Each number is 50 + 15 x the weight over its row's rms, rounded and kept within 0 to 99. Layers, rows and columns count from 0. The size before them is the row's rms in percent of the matrix's.

# layer 5 MLP up, 512x96, rms 0.129, rows 382-406, columns 0-95
102:40 79 35 52 27 59 48 43 31 59 39 16 66 78 50 62 42 57 53 48 54 51 33 28 65 47 59 42 47 53 51 50 62 25 41 64 36 40 62 69 52 32 27 39 52 55 34 31 09 67 63 50 21 33 47 39 51 69 58 47 51 41 54 40 41 63 65 56 65 56 57 59 41 44 40 50 60 30 57 40 81 72 40 47 49 47 52 71 24 46 64 90 70 66 38 19
102:32 78 47 34 32 62 51 28 58 47 64 50 40 58 35 52 24 42 67 56 55 72 55 69 15 29 56 63 46 67 61 57 58 34 49 59 56 60 35 51 51 49 42 40 73 47 30 56 71 43 49 70 49 57 56 43 89 58 27 48 61 72 41 48 84 43 72 61 43 40 35 82 78 54 50 80 56 37 40 39 46 40 34 74 59 65 35 44 44 25 52 69 54 37 36 64
098:78 62 52 78 41 40 75 50 59 58 40 54 75 66 45 61 22 36 62 42 78 53 28 52 50 50 47 59 42 45 32 59 53 71 42 51 40 70 59 60 74 43 36 67 51 44 44 30 68 76 23 42 66 76 67 54 49 63 56 44 45 76 49 53 38 31 66 58 33 53 20 60 46 58 39 38 31 52 60 64 68 71 51 43 64 53 38 17 50 60 46 91 41 57 50 23
099:45 41 34 79 54 55 34 59 41 76 78 35 48 63 53 41 43 49 58 64 44 66 71 50 38 52 31 30 49 72 62 61 35 51 78 46 43 29 91 61 68 24 15 34 51 36 49 39 63 68 63 69 46 45 32 65 30 47 49 76 72 44 66 33 54 43 36 44 48 34 51 33 30 82 51 30 20 28 65 50 64 64 53 55 50 45 50 46 56 41 63 52 35 54 54 45
098:56 29 57 56 65 43 47 39 43 46 57 51 35 63 46 48 04 82 39 54 36 48 44 65 45 39 60 43 42 42 13 49 43 64 26 60 31 73 67 47 73 53 50 89 63 69 51 68 66 68 39 41 70 35 49 31 62 32 46 42 61 46 25 74 46 42 46 69 44 53 54 34 67 23 63 47 64 71 57 25 47 71 50 41 48 56 66 37 34 68 52 60 21 39 56 43
112:57 50 35 45 51 26 65 39 50 75 45 27 81 12 65 45 38 52 72 41 36 23 59 35 39 63 45 64 40 46 41 53 33 33 79 40 49 26 68 38 38 44 41 39 40 25 75 50 32 49 53 39 34 59 36 57 11 44 61 47 51 71 73 35 41 42 53 71 29 36 33 51 57 27 49 60 56 59 69 49 52 50 64 32 35 20 41 53 40 47 51 60 79 46 44 41
103:32 48 57 54 54 65 74 35 29 71 38 50 63 48 64 62 35 26 56 54 42 61 34 70 56 39 99 46 58 49 35 32 53 65 68 51 69 50 44 48 31 41 54 59 30 52 76 36 44 47 42 27 45 68 45 66 61 43 43 40 52 54 45 37 15 33 47 38 38 51 69 37 61 30 69 41 40 62 38 47 39 35 66 39 34 38 59 26 36 53 55 89 31 47 67 84
102:52 39 20 20 58 40 52 39 36 44 19 60 49 28 34 55 38 36 38 50 56 48 71 41 55 63 36 70 50 56 58 71 62 42 65 36 49 89 49 58 63 40 64 47 63 52 46 27 33 60 41 38 68 82 46 66 48 39 44 53 45 40 38 60 85 58 51 58 49 21 67 63 77 69 85 46 51 63 30 77 44 42 68 46 27 69 66 65 55 66 56 65 53 41 56 51
093:33 19 81 63 54 54 26 47 61 36 42 67 52 90 35 27 43 57 56 46 58 42 47 52 59 53 64 30 50 53 57 36 45 37 47 84 58 45 32 74 71 38 50 16 52 39 49 36 43 73 35 78 59 52 33 73 40 46 52 55 51 65 59 60 64 51 66 78 38 29 60 70 33 58 44 53 51 49 52 63 60 45 38 55 59 46 47 72 61 79 61 39 72 20 73 62
093:40 43 44 31 84 30 41 53 40 54 43 22 47 39 42 38 39 59 23 23 32 50 59 61 60 59 30 54 53 70 47 57 60 59 60 16 51 65 56 60 76 47 50 52 47 74 17 57 62 55 41 56 78 66 34 28 41 71 56 79 60 65 45 31 33 57 57 61 43 43 36 61 38 45 24 42 66 30 30 62 41 41 29 43 55 29 54 67 29 40 43 24 50 53 40 22
106:58 61 42 60 27 49 43 56 70 57 47 57 52 36 22 79 65 60 62 40 53 60 51 34 55 44 28 39 49 42 67 34 45 50 70 31 19 71 57 65 52 35 47 52 16 68 49 61 70 13 61 58 51 64 64 58 53 60 76 47 93 31 66 39 53 53 56 48 54 30 44 47 62 61 61 45 40 43 47 80 48 53 49 77 66 38 73 55 53 35 23 23 59 70 46 55
101:60 53 45 47 54 26 38 75 29 62 64 48 36 53 38 52 78 03 44 56 39 37 56 54 42 50 63 49 61 66 63 60 43 39 47 32 45 69 61 63 49 80 53 52 70 58 91 60 73 58 39 50 60 54 43 73 65 53 67 63 74 74 42 75 54 47 36 15 38 54 30 48 40 25 48 42 42 59 39 65 57 44 71 71 73 32 27 42 32 62 61 41 52 57 44 39
105:46 53 49 81 38 41 65 85 32 47 63 59 46 41 44 79 53 76 33 45 47 60 33 52 55 54 28 74 55 48 60 60 49 37 71 37 00 47 44 59 44 54 71 39 30 77 29 65 63 30 62 45 54 22 68 49 59 61 78 41 41 56 42 55 32 34 39 50 35 34 56 54 52 67 59 43 62 62 48 35 61 61 48 47 45 48 46 48 48 76 67 54 73 60 87 62
105:64 65 72 23 65 41 59 46 34 63 44 61 54 53 52 38 42 69 55 60 31 31 51 60 56 26 36 49 51 59 34 65 57 49 37 72 54 75 56 54 42 61 38 53 75 42 36 83 40 40 62 51 53 48 41 35 59 24 73 36 56 50 44 89 54 65 87 84 60 50 44 14 46 55 61 50 24 46 32 41 33 67 37 40 50 43 74 40 49 70 46 27 34 53 66 59
097:59 68 29 61 38 35 62 45 42 61 25 38 33 24 59 56 55 35 42 25 25 29 37 76 42 67 48 48 59 47 27 48 35 57 33 43 54 38 62 45 74 47 21 65 57 60 56 49 34 65 54 61 32 50 54 67 31 40 49 67 83 28 38 71 46 50 43 34 50 58 56 55 58 71 28 33 39 39 82 42 39 34 60 71 55 56 41 53 08 46 41 44 56 80 35 35
098:45 42 63 48 46 61 56 57 37 65 29 31 55 72 40 58 60 32 41 24 57 53 32 44 67 54 43 49 63 53 56 13 67 25 43 45 64 46 71 19 68 36 41 68 63 47 88 50 48 31 36 49 38 39 52 26 21 27 31 58 57 66 75 53 36 57 48 40 42 59 21 56 43 38 57 56 50 60 43 13 46 64 35 50 35 28 88 59 49 42 35 39 48 59 50 36
108:68 41 50 72 70 40 38 65 43 62 67 45 25 42 40 56 47 48 59 62 80 54 53 41 31 16 56 67 35 70 44 53 49 58 71 42 50 45 44 54 50 65 43 68 66 55 67 52 62 44 50 41 40 54 67 84 68 56 64 50 75 25 63 79 60 56 42 48 66 67 40 40 20 50 46 40 61 65 53 76 68 54 55 74 71 40 33 46 30 50 70 48 78 11 61 66
090:71 56 57 53 77 65 44 49 50 14 48 42 58 46 25 52 17 60 39 63 76 58 86 25 40 44 24 63 40 75 54 83 58 53 61 49 72 38 39 29 53 51 63 48 58 47 58 47 53 57 56 72 57 64 66 53 79 72 63 53 47 50 37 58 41 22 53 38 77 49 53 24 49 60 57 57 48 67 46 77 44 72 46 41 24 49 55 68 40 31 46 34 63 37 61 59
089:72 48 39 53 21 51 71 62 45 49 53 72 74 38 41 49 39 57 55 53 77 47 45 44 73 79 34 41 43 34 50 51 65 60 44 55 47 31 46 71 34 45 58 41 42 64 04 65 47 77 70 66 54 66 62 34 50 41 68 32 58 58 55 19 68 74 43 45 56 79 57 76 39 31 53 59 57 53 45 53 33 45 40 15 58 46 20 27 54 42 64 33 56 46 43 42
099:56 46 21 62 45 35 42 44 23 65 42 45 52 85 19 58 53 60 69 39 33 36 71 76 43 31 67 58 61 73 76 44 54 40 44 52 75 46 44 39 44 38 35 09 56 50 67 46 21 58 29 31 53 62 41 62 51 40 38 47 39 64 37 58 72 55 51 64 40 51 55 40 57 25 85 32 57 60 69 54 70 45 39 58 53 68 35 63 54 38 42 51 81 52 44 59
104:40 51 55 46 63 46 47 45 40 58 11 56 26 38 61 49 46 35 46 62 57 67 40 41 65 71 79 48 64 02 49 43 53 75 67 53 51 67 42 36 27 27 33 25 40 73 31 56 50 24 55 37 32 42 61 49 37 48 28 33 75 56 43 30 46 36 33 59 46 36 42 53 40 57 43 63 63 35 16 45 71 47 40 55 63 51 40 37 54 63 45 78 64 29 51 63
106:50 61 50 77 51 27 53 51 38 64 66 41 25 56 63 29 39 61 57 46 40 11 72 69 58 45 62 41 61 74 37 47 67 53 40 37 37 82 66 48 42 39 56 60 43 69 68 52 51 48 47 52 55 60 58 21 47 66 53 36 74 39 70 66 48 23 54 59 63 57 60 30 38 66 20 52 50 37 68 21 50 42 30 63 47 29 51 82 57 77 71 43 72 36 59 44
101:52 54 77 63 26 35 62 42 57 57 57 69 40 64 41 60 47 48 67 30 55 56 50 51 59 36 44 55 57 20 48 53 51 36 53 41 44 79 85 58 74 53 53 61 42 54 83 55 59 54 61 41 51 42 41 47 42 45 25 35 78 73 55 45 23 65 65 24 38 47 43 61 34 66 23 57 21 40 61 54 84 47 68 56 54 15 51 36 53 45 67 55 10 54 39 50
094:45 45 41 33 34 72 50 89 43 70 61 37 52 57 43 42 71 55 29 37 56 41 43 66 55 67 68 75 86 52 66 33 24 56 48 45 58 42 54 38 47 63 43 39 49 35 47 50 36 25 40 46 14 69 55 75 51 35 36 52 50 43 43 37 59 39 66 56 36 49 65 53 73 57 41 37 52 47 80 62 53 57 69 60 49 44 79 57 38 05 53 45 42 53 78 29
112:43 73 59 51 60 61 61 53 37 56 32 18 75 33 33 45 46 57 46 78 51 57 77 54 54 57 21 53 41 67 67 47 46 56 80 49 43 49 57 45 53 58 49 32 57 73 54 64 68 58 51 54 51 73 33 55 34 50 54 66 31 53 67 67 59 73 47 40 36 59 38 47 80 18 68 70 73 67 78 24 50 42 67 14 31 63 54 54 55 41 47 46 66 68 75 50
# layer 5 MLP down (transposed), 512x96, rms 0.0223, rows 382-405, columns 0-95
098:46 44 69 77 41 71 52 66 09 53 56 00 46 72 54 25 50 42 64 60 39 44 31 49 65 43 75 75 45 59 40 31 28 63 61 32 27 58 79 47 37 52 70 41 37 61 45 48 50 55 46 45 77 32 54 42 57 36 49 30 64 46 54 70 40 55 60 19 76 52 69 52 31 58 55 50 56 61 42 49 34 35 49 55 60 58 39 58 56 52 49 32 27 45 53 37
105:73 48 45 67 68 42 58 66 61 68 41 81 49 53 42 36 40 50 48 53 53 43 46 58 66 66 45 74 56 38 64 19 52 33 41 51 27 30 64 51 30 25 63 20 28 58 57 34 42 43 53 50 52 54 35 51 53 47 59 58 51 32 40 43 38 32 33 27 52 86 45 51 15 44 24 65 44 61 67 50 59 40 59 39 25 41 59 64 83 85 33 27 54 49 67 42
096:39 60 50 58 49 51 61 71 39 58 47 51 48 23 57 61 39 85 29 35 36 53 54 59 56 38 46 55 87 33 56 28 24 44 49 84 67 44 59 51 65 74 48 42 48 28 38 35 52 38 33 17 36 41 68 58 46 33 76 14 57 39 26 55 73 47 36 44 46 46 80 43 44 22 65 32 50 50 40 41 56 50 48 53 60 74 65 56 29 62 54 55 70 53 36 40
103:42 75 68 64 91 39 29 50 26 42 68 58 47 34 65 58 69 63 52 68 40 74 39 39 81 59 72 65 43 79 71 54 82 34 35 59 68 50 33 69 46 65 53 50 45 41 51 47 60 59 71 38 41 64 67 50 43 24 32 36 56 39 33 54 43 52 42 64 55 56 60 68 59 47 64 76 51 74 91 54 68 58 56 50 23 46 56 55 54 61 46 63 46 43 59 47
092:55 74 26 41 44 63 40 63 85 44 50 46 38 38 67 48 70 41 68 54 76 57 57 24 61 52 33 66 40 47 59 33 34 50 76 39 41 33 49 39 40 71 49 51 44 44 52 54 47 30 54 56 22 45 53 58 34 66 41 44 47 48 75 29 46 41 41 09 62 54 53 70 50 62 43 70 44 24 54 71 66 26 51 74 30 36 21 39 71 32 60 24 71 51 54 68
112:66 50 74 47 51 56 24 38 46 56 68 55 35 52 47 65 52 41 52 52 51 51 31 48 73 34 62 55 89 62 56 61 51 64 30 47 58 83 57 43 36 63 51 82 37 63 56 48 29 63 64 47 57 53 97 28 58 46 24 45 53 28 22 83 64 62 42 30 49 58 40 59 64 42 54 68 79 68 45 27 54 56 58 62 38 49 46 66 70 47 60 48 25 61 48 67
102:81 71 31 37 35 48 30 58 52 45 41 72 22 60 43 37 54 72 44 46 42 43 56 65 32 45 41 38 53 58 46 57 30 25 42 19 64 64 45 49 59 45 66 32 66 47 62 45 20 62 68 38 67 26 64 38 60 73 61 49 47 45 57 55 58 44 54 21 58 71 52 60 54 78 37 51 66 54 94 64 58 75 47 46 44 26 57 47 75 39 29 38 65 73 49 42
101:75 62 64 42 76 51 73 33 47 43 37 66 49 37 57 51 25 43 40 63 50 30 36 61 18 38 21 40 59 57 67 45 44 48 26 45 65 68 37 38 51 21 67 70 31 61 65 35 42 48 51 49 48 37 30 41 66 53 52 46 62 23 44 29 50 38 51 24 49 43 46 34 42 50 68 56 21 22 34 47 77 47 53 44 37 27 43 61 22 70 39 25 54 33 73 54
108:49 85 55 54 07 40 46 39 18 66 31 66 33 28 48 63 57 72 41 39 43 43 84 38 61 38 34 48 41 40 40 48 43 37 61 26 31 57 37 54 49 67 45 48 29 35 44 67 32 60 43 56 29 39 29 25 33 36 70 61 39 55 53 66 37 53 39 50 62 46 43 52 63 43 50 46 62 41 54 10 52 48 37 61 38 44 47 19 63 32 65 30 48 54 72 31
098:38 47 35 58 64 67 63 36 25 71 70 43 36 50 28 46 39 36 74 50 56 60 51 50 63 46 25 33 50 67 42 23 49 51 45 69 52 38 59 19 69 82 52 48 54 31 46 51 65 67 76 27 54 61 63 34 51 39 46 47 48 64 17 38 57 60 55 42 41 43 45 55 56 57 79 58 53 43 29 72 45 56 24 33 37 65 33 09 58 73 63 41 41 30 53 29
103:81 47 40 66 70 61 38 31 33 92 46 36 43 69 35 66 61 59 28 52 44 55 54 25 57 54 47 53 49 48 51 62 30 47 64 32 20 62 48 38 77 66 38 36 11 65 62 59 81 63 48 57 53 55 40 38 55 39 45 53 36 24 71 54 41 44 51 33 39 65 55 66 35 68 34 46 37 61 53 77 35 32 37 48 37 50 76 27 61 49 69 43 41 49 43 71
097:44 60 61 54 40 68 52 59 52 45 66 47 44 57 30 59 65 86 51 34 74 76 58 39 64 41 23 43 81 64 11 78 52 63 50 53 60 45 44 39 56 49 46 36 52 57 53 82 62 27 31 30 40 42 43 33 48 42 50 46 63 32 57 36 67 28 77 68 36 56 63 59 47 78 43 55 72 68 64 60 62 53 46 37 24 50 50 49 46 35 62 80 67 31 29 58
102:27 64 47 73 47 28 42 38 74 67 36 55 42 48 37 55 44 35 51 50 44 42 47 51 38 66 50 60 60 47 62 36 32 70 83 58 68 73 44 73 49 43 35 44 51 33 63 57 59 47 49 52 63 76 24 56 56 48 74 47 29 80 19 45 39 13 33 56 55 46 52 63 50 63 81 65 50 39 26 62 33 67 26 54 53 47 44 62 78 64 23 45 62 47 25 38
101:43 27 38 61 42 49 68 73 49 48 40 66 43 57 56 37 32 40 62 41 70 54 31 52 36 44 57 75 33 53 46 35 40 65 52 43 68 35 55 29 37 38 43 40 47 85 65 23 70 62 82 43 57 40 67 39 51 35 34 70 75 57 74 33 64 71 39 24 38 52 57 70 43 63 48 64 60 64 81 29 45 28 55 79 69 65 35 66 33 32 57 60 52 41 35 42
098:30 53 79 62 56 68 67 73 60 50 41 42 73 54 77 63 50 49 63 79 15 48 43 65 52 59 78 54 69 52 49 54 51 58 41 58 35 40 58 54 67 33 55 51 71 49 55 29 66 32 47 48 45 60 50 17 63 20 53 53 67 28 64 67 49 64 38 45 49 78 69 49 79 38 06 50 54 51 61 51 53 48 41 41 45 72 58 56 76 38 71 45 43 68 40 38
096:18 44 58 62 67 66 81 53 47 33 22 58 26 47 35 25 44 58 69 85 58 68 52 57 37 29 76 55 64 36 29 68 33 56 47 60 81 48 43 34 42 60 64 52 32 90 29 48 31 51 45 40 58 45 52 64 45 44 70 49 28 69 25 30 61 53 57 55 51 32 73 31 62 31 36 38 29 46 35 53 45 42 53 45 67 41 59 46 54 49 48 52 61 69 56 46
112:53 26 69 46 16 68 45 68 50 53 61 32 70 51 52 67 42 41 55 67 15 44 52 37 71 52 50 52 59 56 49 48 52 61 58 51 29 46 53 41 55 38 40 53 69 19 38 65 55 32 50 50 80 68 57 47 46 42 37 38 69 41 39 46 34 29 61 56 82 44 59 23 63 55 17 68 59 75 91 61 50 13 53 34 64 44 69 59 32 64 58 44 53 46 48 56
090:77 32 51 70 65 49 47 45 58 58 57 59 35 46 55 46 48 55 54 52 21 51 51 58 51 59 63 62 39 65 58 50 49 44 55 32 76 47 47 32 69 27 33 23 54 20 16 57 32 25 43 47 44 57 53 49 62 64 32 72 68 72 44 39 68 61 21 28 68 49 58 24 57 55 54 34 34 34 23 36 69 51 42 42 26 46 12 56 36 38 65 20 59 42 46 36
094:61 28 45 46 59 67 39 48 40 60 72 58 32 49 48 64 62 37 29 29 66 38 43 31 53 30 75 59 67 80 65 30 59 67 40 61 50 16 42 60 44 56 36 58 45 54 44 64 54 33 37 35 50 33 35 66 63 36 42 60 59 51 63 80 16 29 63 44 32 34 50 29 37 60 40 39 40 56 20 65 44 53 59 60 57 25 70 79 40 44 14 41 43 51 48 68
099:40 65 54 46 59 34 37 37 59 41 42 31 61 83 23 35 57 40 73 45 68 64 25 54 39 51 52 47 59 21 80 37 54 24 49 48 59 39 66 50 63 42 45 59 68 64 59 69 54 21 54 75 71 55 65 53 39 56 78 62 37 67 52 37 66 43 43 62 34 72 55 52 49 44 28 34 51 31 78 33 46 26 55 17 41 42 69 57 48 73 67 32 60 65 53 61
107:58 58 24 55 38 08 47 36 60 45 59 53 37 60 63 31 42 74 64 30 42 64 49 51 58 57 22 47 33 69 38 40 48 37 28 42 39 56 63 45 73 77 45 55 30 49 38 79 66 40 45 54 46 59 47 59 35 61 70 31 49 72 63 71 52 47 45 69 13 72 58 55 14 37 14 49 59 59 73 62 54 59 51 41 38 44 31 41 24 47 47 55 53 35 58 54
106:70 68 60 63 48 52 50 73 50 49 64 48 76 59 53 66 73 66 44 47 47 52 53 53 41 73 58 72 47 37 59 28 59 30 67 73 63 57 69 51 46 40 31 46 35 44 42 48 61 66 64 61 79 55 60 59 29 67 68 42 36 49 54 65 45 23 37 53 29 31 65 45 22 21 43 93 62 35 46 64 27 40 47 57 49 45 42 15 51 40 87 58 38 44 48 64
104:51 42 59 60 46 38 80 56 57 44 26 79 47 40 85 32 30 51 79 68 73 37 51 47 47 43 41 14 43 36 52 51 28 48 41 45 51 25 31 23 57 65 56 27 41 57 51 45 52 35 45 36 37 43 71 63 43 55 58 43 62 68 41 54 23 44 46 76 34 32 43 53 67 66 31 57 58 58 57 82 40 23 72 60 55 60 42 39 30 51 48 40 51 84 49 40
092:68 87 36 64 61 48 60 49 56 37 53 59 77 28 22 58 58 63 49 14 42 35 58 38 38 37 51 45 45 20 36 43 50 60 57 60 29 33 54 60 64 80 82 42 72 52 76 44 57 67 25 32 55 64 62 49 62 41 29 39 69 47 58 43 70 64 39 71 46 75 51 61 49 59 34 45 45 32 29 41 47 41 61 84 61 47 43 48 47 28 55 44 57 71 63 48
# layer 5 MLP gate, 512x96, rms 0.136, rows 383-406, columns 0-95
104:40 31 43 49 51 23 45 61 39 33 33 28 43 39 72 61 53 53 25 64 43 78 56 71 65 63 46 51 58 54 69 51 62 75 39 58 68 51 41 71 66 55 30 57 76 53 49 43 21 45 64 53 47 28 90 39 46 55 37 52 42 68 50 32 44 56 53 73 53 45 43 76 51 48 61 26 73 54 53 70 59 59 28 43 74 38 32 26 73 46 55 73 38 67 73 68
108:29 54 63 75 46 55 57 58 32 60 26 61 28 62 38 70 37 37 47 46 31 77 55 48 62 74 61 30 38 16 63 42 33 55 55 44 44 40 47 31 60 59 22 28 37 43 54 40 75 52 59 32 30 51 41 32 40 43 55 50 58 60 42 61 33 52 56 43 39 52 57 61 63 64 32 63 35 99 36 51 78 43 33 51 41 81 70 65 49 23 44 55 38 42 43 62
100:71 21 34 21 44 41 73 38 49 62 42 41 76 53 35 49 31 62 58 42 30 08 60 43 24 51 62 37 51 28 25 40 42 60 48 59 48 58 51 54 57 51 30 54 53 68 47 45 47 53 44 42 59 51 70 65 20 70 61 23 45 33 56 40 44 29 46 53 44 54 32 50 41 20 38 53 46 44 48 35 36 34 79 52 74 41 16 56 64 27 62 43 21 61 52 31
098:50 46 61 72 34 61 27 46 35 44 37 67 38 36 47 33 30 24 40 68 41 55 43 37 46 42 61 65 52 36 60 40 19 23 49 53 42 75 31 57 63 38 49 77 70 38 63 61 05 60 85 68 64 32 38 52 22 65 55 60 51 54 40 82 49 35 39 42 71 30 45 41 21 61 46 57 59 56 62 36 52 38 31 49 53 33 41 62 61 59 55 54 64 58 53 72
105:39 45 37 66 51 69 54 61 29 75 52 48 34 47 55 38 19 38 51 65 47 41 48 42 51 71 48 46 54 51 67 43 63 42 29 61 72 47 69 51 69 33 61 57 42 34 77 47 24 58 69 61 37 28 56 61 35 65 49 34 52 71 39 69 21 61 39 73 65 59 76 66 46 72 54 41 62 62 60 41 70 59 35 25 16 56 55 86 42 71 51 74 60 66 59 65
096:30 71 44 57 53 32 56 56 33 58 45 47 69 45 66 30 35 23 67 60 54 55 23 67 48 49 77 47 54 38 33 56 58 78 64 60 68 57 67 44 60 17 42 48 24 59 57 69 39 58 46 49 63 71 32 44 43 54 34 62 58 61 45 33 28 72 63 19 57 50 79 47 57 37 66 34 51 53 49 36 60 61 62 30 65 35 48 84 37 68 40 47 51 60 70 88
099:44 54 59 32 66 11 52 50 56 37 17 25 51 64 21 63 40 62 33 51 42 48 67 55 68 79 57 49 64 71 51 66 47 46 38 48 45 45 56 51 45 46 71 64 54 53 75 29 56 59 40 62 80 50 47 60 52 53 35 50 71 16 43 72 46 48 52 38 53 55 48 44 62 36 39 38 18 47 37 51 21 48 88 65 63 68 59 65 50 64 64 20 59 52 62 26
101:40 38 29 45 75 63 36 50 72 61 43 54 13 67 46 61 34 33 67 43 55 57 55 54 55 19 48 43 59 22 62 50 41 31 53 34 74 34 71 42 65 39 58 34 49 43 62 46 45 38 11 63 58 59 38 47 44 61 58 42 56 42 39 38 56 49 68 32 20 46 56 49 41 37 59 67 27 77 53 90 33 41 63 48 34 48 77 57 22 29 41 59 32 49 38 41
100:78 52 54 82 49 29 44 49 46 26 50 49 66 44 45 42 37 31 23 53 59 65 43 33 49 52 46 77 12 21 36 20 26 41 45 70 66 49 22 70 52 65 27 43 64 40 37 48 70 52 65 50 29 70 54 82 65 46 38 52 47 56 58 40 35 25 63 49 60 50 39 58 34 41 67 66 38 53 46 40 44 53 53 39 39 55 40 62 80 21 54 57 60 44 43 70
095:55 91 40 50 39 50 47 53 39 50 39 76 44 44 49 63 66 51 62 41 59 51 54 46 25 20 59 46 59 76 60 51 48 59 62 48 50 48 73 62 60 64 55 53 40 48 44 63 42 03 45 21 79 32 53 62 63 68 56 49 89 42 31 46 59 43 42 41 29 58 44 40 41 61 76 47 33 42 38 72 35 36 47 86 48 33 51 43 53 36 47 27 45 86 41 46
101:48 37 83 80 62 64 49 45 65 37 56 56 22 51 48 63 61 53 49 81 34 71 30 44 52 41 44 47 24 61 51 59 53 36 47 38 45 60 54 84 69 68 62 48 46 37 50 31 62 31 45 34 52 62 57 53 31 48 71 42 58 35 32 41 53 20 53 79 40 44 36 05 58 61 57 75 55 30 32 63 29 49 38 67 37 60 74 55 58 50 33 40 44 51 61 26
096:37 87 58 56 35 53 36 38 61 41 63 23 63 81 53 66 45 31 55 53 37 48 58 37 29 44 64 40 63 39 31 54 31 67 54 56 46 69 87 52 70 33 37 72 30 60 35 76 77 25 64 38 42 50 41 57 32 68 47 40 70 69 32 44 37 41 65 53 28 68 43 38 28 51 50 67 72 29 69 54 22 45 54 52 47 59 40 58 56 56 42 59 65 51 26 45
095:32 58 53 56 46 46 21 46 56 40 38 23 62 40 67 51 47 47 60 30 30 48 62 78 45 84 76 18 49 46 52 52 34 35 41 65 47 45 43 62 37 67 51 47 40 56 46 55 62 43 55 58 31 47 69 74 17 82 37 33 26 50 44 26 37 30 48 75 69 26 71 48 67 45 65 61 40 50 36 49 66 71 32 36 31 44 47 48 70 38 72 54 33 69 44 55
100:64 39 57 58 69 28 49 34 38 76 51 62 61 51 36 43 56 16 34 61 55 46 73 24 61 61 56 59 31 57 72 67 64 48 41 35 54 43 44 32 65 53 52 39 52 36 60 37 34 60 76 50 46 30 73 77 27 44 25 60 53 75 69 38 61 66 28 43 24 53 40 51 47 37 73 61 43 37 66 62 63 26 52 28 76 28 39 73 41 64 47 48 57 58 46 82
103:57 54 48 43 55 38 36 63 45 55 83 48 61 52 43 32 44 52 35 36 29 38 34 40 45 82 24 30 35 65 45 50 41 44 42 36 42 65 58 33 71 46 43 66 61 34 44 47 70 29 61 46 29 50 63 48 28 58 42 27 99 43 79 77 27 46 42 34 49 39 44 79 47 56 50 37 65 59 56 29 46 64 40 62 46 55 46 78 63 61 63 12 39 47 34 54
107:46 34 66 61 14 60 37 62 65 48 56 59 68 58 69 58 22 74 52 69 45 63 38 29 46 35 27 40 44 86 45 76 34 74 47 45 41 34 43 50 50 60 46 48 47 42 34 56 70 41 66 32 77 34 58 40 50 82 48 15 64 54 52 56 38 39 58 82 65 53 46 33 61 53 29 67 70 29 42 43 55 28 61 54 70 40 59 56 48 47 54 27 59 63 47 30
098:74 35 73 59 62 51 51 39 70 45 40 47 37 37 37 82 47 44 48 71 23 69 61 42 55 60 43 61 34 58 65 53 72 77 69 29 55 44 48 43 89 24 34 29 56 35 29 31 39 55 41 55 39 38 71 65 55 44 30 61 52 66 28 27 36 61 26 45 71 57 58 31 46 42 64 32 30 55 45 77 73 60 40 36 32 52 25 42 33 36 50 43 57 48 56 50
087:62 38 64 45 53 65 66 65 46 60 81 73 49 45 51 33 50 50 57 49 70 54 39 45 63 68 57 32 53 51 48 35 52 63 52 51 52 56 37 51 43 32 32 35 65 42 37 65 41 70 59 20 47 17 38 50 40 61 63 23 72 65 54 60 62 75 40 62 63 18 59 55 68 55 53 42 64 46 24 40 98 71 42 55 34 52 55 85 48 59 33 33 30 45 47 80
103:45 23 58 38 72 42 54 62 35 68 49 58 44 32 86 41 52 45 37 37 40 30 71 25 60 40 50 72 15 42 39 53 45 52 48 41 46 58 47 56 06 40 56 28 62 39 54 41 52 82 66 40 29 48 54 44 51 50 17 40 38 54 60 57 50 27 50 52 63 23 53 60 55 59 64 36 73 57 42 69 46 43 38 49 64 61 17 62 62 31 57 47 77 52 76 69
104:38 68 85 39 47 71 42 66 48 60 85 73 71 54 34 76 55 40 40 39 37 37 61 53 44 37 60 56 44 49 33 63 48 64 54 36 58 48 39 71 20 51 43 38 62 51 66 46 29 60 40 19 55 32 67 46 71 37 17 69 62 39 04 43 53 47 66 45 72 48 54 34 66 75 51 41 62 44 43 25 44 52 55 61 64 60 63 61 68 60 47 26 43 64 42 49
108:43 44 67 37 66 13 62 43 48 46 53 53 50 52 48 44 72 71 35 61 68 65 50 45 63 44 48 54 69 44 76 70 52 82 30 22 39 30 57 55 44 62 66 63 76 55 53 91 38 54 25 76 55 13 33 45 44 69 47 52 74 45 46 35 42 72 57 39 58 52 29 50 48 45 49 49 42 44 74 65 66 53 39 46 69 60 59 43 70 61 50 43 72 65 69 25
097:18 62 68 34 67 48 55 60 42 49 53 24 62 60 50 68 68 56 46 78 47 78 54 43 55 83 59 33 17 45 58 87 39 31 27 44 35 60 51 55 39 50 40 57 48 59 71 46 20 64 64 56 51 32 42 51 54 45 32 43 52 55 56 62 40 34 28 39 35 50 52 44 57 53 34 64 25 52 36 58 63 55 38 48 59 65 49 75 27 11 32 21 64 53 65 46
093:68 48 53 34 53 61 57 54 26 32 51 48 52 25 40 45 57 71 41 47 68 42 13 46 54 32 19 53 29 58 55 33 73 52 19 34 53 40 39 30 42 58 61 55 62 72 39 40 53 52 42 67 59 38 47 44 54 45 54 72 48 39 91 45 59 59 25 41 52 68 17 30 57 24 59 32 51 45 37 53 31 52 74 62 43 47 74 41 71 57 71 20 57 42 46 65
096:42 72 52 55 48 54 52 37 55 50 69 56 41 62 55 69 35 56 62 25 44 32 54 41 39 34 43 30 38 34 23 68 78 41 41 54 25 37 87 36 38 43 42 66 42 09 62 52 43 34 58 58 57 37 63 57 32 61 43 35 48 49 67 48 33 25 79 56 75 53 44 57 52 74 62 43 37 33 42 50 55 56 47 70 74 55 61 67 48 78 60 62 38 23 44 83